Part of a small language model's weights.
Architecture: LayerNorm before each block, rotary positions, biases, untied embeddings, attention and MLP in parallel.
Training: a variant of Muon for these matrices, 99M tokens, 6072 steps.
Each number is 128 + 24 x the weight over its row's rms, rounded and kept within 0 to 255. Layers, rows and columns count from 0. Numbers have three digits each. The size before them is the row's rms in percent of the matrix's.

# layer 5 attention output (transposed), 192x128, rms 0.0811, rows 154-159, columns 0-127
082:132087118131090149131142155123144146100150160128135120143117122090187112167113109112121144140148142098168130114143164081089143142141153142155158108146140171147062101107143130129094124108144095134135174134132150090118124137144162115073094123108115100121096123117148139156155125140087124139155108098142130167104118116121134106149157093100125079119153135132112130139103114152171143094162
097:158158125132128116056139128114195144122144188129095158134149124140140104121142119143141116115151147162154127096091127124104106127114096125113105150121109103119122163140154113121089129132132146101094084192141081078130122130144112119114158103156138138128126133097156149139086153144140122161132128096162162125127159137148082102111116120149107129107118113091135126165121089125120146119080
090:121093110105130120092130102146132130147122156141131080127118117135090111132107128155148146104118166099116118102118122105141088151108088148176083149133171144147180141133136121134112118109151132144146133151152150152153081131122087113098084128193149154112138107181115123110107153133158097124098212095146131155150127160128118154134147112131128135115108120131127122100129143161103150160115
090:125137115117140165136108126114141128111132148129129120094154099140141102122106109108141075159113129149078094099094162122126057109142131125146082136098136089088083143157121116108160132153093101107126125163103109114168106174133106162127150119134137103131137142145126140120111145149188113130111117150138114126155170156102135084082144129141163150180142127103106130149148091138099132144122
103:094091114132117110066116116164155091129115146094132156095113127129128132134139167096092140130127136144162115132108139107115120159122137115117101132089147146127151127142098149096126149135116130101130131125163109137098046134141129133185146103159150128148147109142032160138119099160101142121109196125146135172132125122105103149138147128144129126131142095108156140133117146139119116148143
096:131132108145120108097125088161102151158106113131157144155136140118166093100147119143100115071122134130152130129078160113126170137154132108128129132148129182116158144128150114150137147135159128108135131159091118145111120094157086121139122156146139177101116124122142148115094136122111121153134233105124103113145112079133112107125136135163105102085138090153130145118131108162125104104114
# layer 5 attention value, 192x128, rms 0.109, rows 155-159, columns 0-127
092:094128130144144147128106143109075119121123112127117089148114153095125118130094115125157114125112121131105173107147137162107158144153153116162154102136175157093133153158152102117153134143105120148143123100134148119068101121121138129126111158085126122068153107136109141087174083168112101106117144115118096092122141178119129103140117164138138133180134147144152110114096161149107178129116
094:065108150121096146160087124126104121135114148136132115117122122147131105138152124115118128097134126108132089110121151123104119110135119133120149125103124232140126128116126114130107163111117122117110143097092105124118120125133121171127136157132104142130157098153148122120126122116103117153115105125083148158127228155105143108061139146135155130147135122163148110168192133121130130138131
089:174116158154154138124148111146115139177094104124115178106099124137102124116160096149089128130112131116122148133123102141098128171120121125111155133108146137133132130150138110141135114127106111130090150101108134115184150123117064114102148165119129124145149140125104101115176065152055130161130129108108126136116089148100095130155105136130119106179143153159106137136145162137144174147105
107:111109128117092150086083141173127143126140142140129111106122136092140099147146110111143140128115114161138128121095134122099125112143096075144127100116221124169121139150132127149167141130123139094124155149129115140126161147126117134110100145120127154165079128128126115153162105132091061159141179117102160121164146152112132131115140109132128155153106120173146090162125123094134166131145
096:056098128120126103114094132150130127126128162152128116115146127128085123125151102126109106163110116143139131148117136117099093129141120133143126123147172086170132127135115115156140135138123137159126130127141130144107108121126144116107157111083112141117104120121118110136134104104106144107071110134071117114137178123166145123084141173108203157175129188123144132144078120133148181143101
# layer 5 attention query, 192x128, rms 0.137, rows 160-179, columns 0-127
116:113089117131159093148148120159133101095122130130111123148125138103110143063170136121171154146110149126129138135161136141143086181123119136150125098118111110132111155115116142102158115107112132175112141133113102101114096117157149142120139175120153139118102098146096180095110130147162137127115132119115122125118084182118140132186141155122129165165144158133106098117104136184155126130075
091:176137134121106136138091160188112135093119090126093142153132149140097187119111147137085124136143113093146133108129108131117144148115120166127102157087075104160118116129155116069122104104147119105176142141154113168093157108134090139094146148171094162103171112131131144138128103127156107113143121138131167173128147124120135122173123108135128143099129162127153144126143097116123135122131
081:136177124124082112104108105158106088131125133179114110176086156136114126119139129150145139118107114144142122108095141121117154129111139116125134105092133118139157143209144128102111127139125102160097121148116154194106133146135065116128097157092114165099145101129144158161128140133121144143140131107139107159088138132139141093106145129135087156132123144138106112155115077174130117094110
099:093110135109101154091156092146131137117132114108154155080118109151108103129090130141160187173134135161168105121140147149118151083149116122113163123125114140137109164095099146133132143110120140092098097100112139139141140133123083143139098122096149132183099116116120153141111131058139171163110129115143094132153137153132122118167119143112118123165117117138095163120105083154125096154130
088:061093120126127131142165159112153152140123116152164107147152124122098129083168103133110110153119120104128161137156116109123147108125173124086162102134129124155105133166088113137127156156118134058134082122125164160151132114141113108121117114127135140173143131093142114157143096065129157117137108141120109132154130147121094127137133144097134116123131125103081104128155139138088083176153
083:136122097146161124122123127151138084127169118087120136113111099118142145102134151154132104142130160126119143125139126125188100128138101167143100135110103107114102123105104153099131099117151113101144157140139079101109095161133174143094184158136139125107135149162131127108135099145185079126146131101134131154106081145121129155169122140142145161100156175158142138103102127138095096125082
113:058112128099087165129121147119162163147084135152145147137169136125097128144124091115128131157142074152101134154122089125093161133134127084099116067120144138141147134146126127131168154124129112120116105119114154125148128119149100102138067147117135117166108123062146142159164156125130161162117139133126128110146168110102139111113145095144115107149128114134119110126161148150167155145153
095:105151148179143129162106141100165157120133155106108109114148117149157109138137126094157146081183122123115131111120128122141092126118161134095105157119122101121140138178104110091176144170113129133134133106174107138133172114086166131139117149133122123174092138141105143107120137127150127097140129068118110165094110136120136113146116092131128106052188122114129142114136120134138130127148
093:178101122122097135122127141148115157157156125147159137153122117135135115133133120152130138144132121125119148189148114090083149149127100117081156104150097078135083118132122113124099108123111128101099176107129098150151116111142100132120177158128104146140148099159125111112107117095124120108087176133120163161133144140122184111098128153126161149145147152116146164105141104092105074163151
094:095181112099104130200162121138157114127136150128170099090097126129125186090139117086155154140135109158113170131118150148100113189107118144129122166133151137123132147139156091103115140112113151102139144098124138146110061101137146130124180122135127125118134126135134133137122148147124142120122152108113067167122117160092155121137158139118110127112126159109110110096129123098114169128122
097:116132138154125090147161131118129143081093108082130149093151130117126125153114104157134118109176117093117099101118135118175127144115104110134142159167119137110143146149117129189101109170119088129121132149164154117170112146150153129122092143113144114137177133123111106103112149146081158138134115100099112161117163107131210135138107124122159156118120119112100136116179114144101142116110
103:090163151106171122123144132109125127075165139105133137115124085130154126173144156136088110109111081150124100162111142156122175100122174101118115133118101079133168145109107099119136115165119171131136125075138116104125190130108122131126160148130099090117126139145123153142165105138162129133172141120153160125101135112088147130101164123121119124124140107143151119143134139118113161074138
104:092107124127109144131121122168116111117103134082125115118117131136143142116164124159130108139129132160134156156134112151081082163115199128089159127101115157141121149134137126181146124131169115110126160146095120136135162110140187120110127119121158090131141142134117117117106137081090102162133125106136167103116153132166043094159096133136093124104131147133090127126139137131127118154143
100:104139110125129151170106109134123113147183124150119116140153170116101130122158111108126085111155142153147126117122168105134166118141087158085121156116139123120080147128150086127150118112125143136135120102118121081134119144129078115121136119102076162186182149133122113107150095117075142180122134128191129118099140095138124166150119139103133140122151148118104120123149168145114151113128
104:124092132130115156120144135150113124159127157090150122138136110155104121161162140095153118141127146092156101146133097132146097068144124128139067144117074088100159132142087122132089139124115156163154114117162140154109108139171123141137094139124149067112109103144134139158114099112097117125142125167098121127096144109122162157174145156105132145150120109161133090142131142181152109126141
103:160138139125107152110121127122132130106095169129128120067109100136114114142133139136116142144075182140125121122115170137114131082117142120130134130087216121110116146117155112156148125154112132124169150121126128138080105121105128133119123118209192148138172126155125086107181139160108117146116154125123131157107101115135140156096108121101106120116112127128144151149130134105113103127149
096:066093133133135133131124134143149128098136114101138132123120124125082112118147159109048101126134111144118140116140094125143123122106106122157131130148099129138088129153121135104148135168188142129101109163075138165111133126125146167153165144109146153143123120136130080140130165123168108091178155130133110103148128149097157143133100129117165134123131094162093123122093159107117134067150
100:154102139098100115160138111081146102157111123124158115156132164137141133097170123137135131173146107136120139134127097151116106160144166116161106135139142143111122131149170119130133118129134144167149035099103104111077130144135150122115157131076090122091131122143092107192111137102102112132125148134138150115140133091153118104113118144162126139136136138119120139158100103106181133083123
108:182180087154114137146119138127148129146095109181116095099122116121142100190136159130116137128144142134108098097135176116123121123118124124097127172188112140136093136144140131160107091100148135114141134107186169110062114117093140139124187107150161098121122128127101141138126142091160173132136115102169092120160135120112123117117132121113125150128159148112126125142119120135133152123126
097:110122096135097145180136083148152120127109105122130135100120160115146101142131140110149093093082150133132171116118099124097107157153148100109115109097089098112170167123147120129111128129116149092097146124139153150161154108185153126145153127121190134140130111144105170111171119127125123091115139130080126073151120187096124102089129129155130107139144114140120129117114121154149144120154
# layer 5 attention key, 192x128, rms 0.142, rows 160-179, columns 0-127
089:150138168154100133125096144103091115103158170098122132112102104114096092161101109134106124121098141158118146102138149133130107111143128120153162126117131081141142027139142126135140114121148155149130120133126103126140120152144160151092129137144129121077142110142151108110155167132152064146142141121132178129130106147087158154154124147146093112118124116119137121115112096123160125131192
136:084145163141104104145107105160102065118119126100104133110148123094112130134113134150175180112116146091149118129149124201118107137150093148145154138096107115166120123135144113116129100094136162104169130156149095126136117171149118162093158128117152128157101154136162153162129132119095106147137120115099125128167153111115132148139114178113108145139136126106133066095113116130108129120148
187:151126092101150140123131137105145167142102134189144082128107120161132137138132106095137093146142087156081131118078132100135159120104138111133087127143129133102144156134100142125117164171157098128107132124121172158116131092099131115171125132143099116130127128077091123134106136143152153139115183148156105098104132136164118108109166094145134119136089136145119179180147131129122101116101
094:150136167109161138133113123115125085143119114104113131138153129175201157120146137110092094125120124143136081135136147092177131126118128139149105148101177171117137125142129131138113127111128077143131146140137120127143132115121147100160128142169146113109137189128116090172047147107149142133087081139143111147129095125114117135090136141129130123106155142111152095117136100083158120114113
113:191141146112134127166135087139111124109164152130117125136079100148124168123146159127103140130133125109137113150107163125115112147147120113156133166106121162127104133150149148146142117121118141215134140127156133106117159115113116160121149127155169125051113134147115087075084164154167106125125107107124120140089105120128150127131126108131135135105138142146147121113139087137173141078119
081:151149137174128077127128112170081153151131128178139107107130121123093142122114150115139111152083136122172111165133121139117142127145111163130112159145134174126121128101127105095141122125097160089137138147128106079146144128108054141115144130168120123170115194070114111154129123121105104116115149135114141098110152124132105134102133128091129091112153145080127126125159129122121086131150
094:157146151162145121148120100162088111130152137106116135121119102100124141117134144142127163138125144095201117135152161136150115126149096165147127160093117156134088095106112116091133123079130181119168140176172106124115117124149120190072156148159130148126134177130161106125147121119142090154129095125115114150122110083109144118142113167123129130109137112110144110093133094128119106140129
094:163115154168116123127129095154131162125141121159085106168125106115142116088124140126126114116143151123074093168177145121091166110092148091151111082159111121161134126087106093074146147120112116115155124149185085132135144133168143125126069085111121138096115112132121161137131161107120141083116145100142147129129120112121146125139105101140157105123165160124142164141129126134118127122135
085:152113170130142176169102093093110118155100170062128133099121101132121120092114103067168165151137147144168098121131119143153080124145112103132113100143143109133137134137152108138147144134173152127129152135108169116126125084099132119112121151096094141112182119133101151140138114124116145149165101163131134155106133098114124113141159118105156136092124153119132104101158165157115143146109
088:141080158148135175153171104133140170117136133140114088148118116106101143120119127091087131156116136138140100157100141150105139114130127113100162143122162141108079146090166134150158158113138133134136172113155131075087137125091150118126119126132134135084169133109117100114121106113152167118170160101098102131144109147092169117104115112169125141093100138095117132171143124123159108138159
088:147083174119123122130121131145125144112149114127136132136109136146164106108129115155091164092111138166123148121172104141141066127140067090148181165140086110174112093145121127123176088130146094107158124110172130119133148124113141122153126109118128129148143103155164093141077133129087125138107159149104118099146158092125113141111136138100166115124094120142144115142102108097146139151149
095:153103113142056141126122164138100132136131122162069126124122091138119111147103138120152152105108137138111109159161091106066136118165116133137127132157137102134131148110120133147115113149101142149127144139120081134107133120099110135134132098202115117135121124133107128136138157117088117082176113147140172118134130144139144118149108106179106116173175167105107127114096163142156083131132
092:114173133140189084101168122138152126128089137145159140143159120113133109117156128099153082112113091109157104146131116140119155144143105109132160142145167157128108115123140142136130099152157075111123128141152105099113104108137083148094130092119175074129113151100139114132143123148168110118159089165099133133127137144060116127105136132131174130136132140152111128125158139110131159164092
090:145127121151090174136110152157108105095101135128103147153126173120155113125156141152156135145128154121164077110115126112091116167143103121117138128112140106115128117095105080132082146113083136167127157118160159115144132114104078159124138167102119123100173147139162136097137151120158131122119133139115088130127115132133122139166126131165139147143061084152126148118116151107175130119077
097:139140127122152120112098208173143098177171083134132126158105115119182161141124118135136122100145128109110158098104158127170107112125138102090097109168144114113152105137121089125139134171183115150137154146139130123113137123127137098078103172171135138133126146144115128104135096098127143116122147126147131115128138154163113114091128067130116141150121151114100133113125139079121097117132
096:101138141138113125108149109113146137148095130132141151135125159162144181143126131125171149133146139122112100110124096139127123156123127114150139144156091128096132120135178114164090150153087134116110085141144159114136151135127147103174080126116073114116134111100113167109120108129116114080135122162101127142166090126135176141065084107124156135151099155090122092144160133146133172120156
095:147140148120145128092144129126124128134162139136162132093135110134118080122157144100122128142142114132135210152125158112115147153094139128104074131135108180111157157107176161144144111173100138144127113107132087132129108127116136122152111073159118108123138129144153139102131128101139115134158114164142066116148118098163130153145108131118138110101122152118147153129048152146115107093103
097:172125126137143107100132138121161113130105083113156125097085134115110123119104118105130108151120093106103145113111179144088141148139084153107116143102127141148122130132124136209120152119105100139128137114125127181097095149180134129106159125099118138134139142156156139112128108104147138070146119131116147137144165126100085146157110096144168146116143114115095117139088108164156147184116
100:096088153117158145122136085121126155111140153106144094201121137144125120119131094125173164107160122161129107090139076104114143089132128119085143122129107137121123155120162097146119134181143130134137129128114122135095120141162184149153108188137129121155135095130105126111092114133114122093113124073140102141111104135153117152163135139150129126086127091120094106156131119120164089144119
097:126165143161148114144143088125114090166133149117108164113155072155119145121117147150139064146106147102128142168156135127130137116151133110106137137111141187100120118132134127113119101147138154087155114117147150086079167131101138145090130130134156115132170154124121114149100107132174119097123156120117134119136098119122098137169119125111109177079122136140075132114104133147086105117174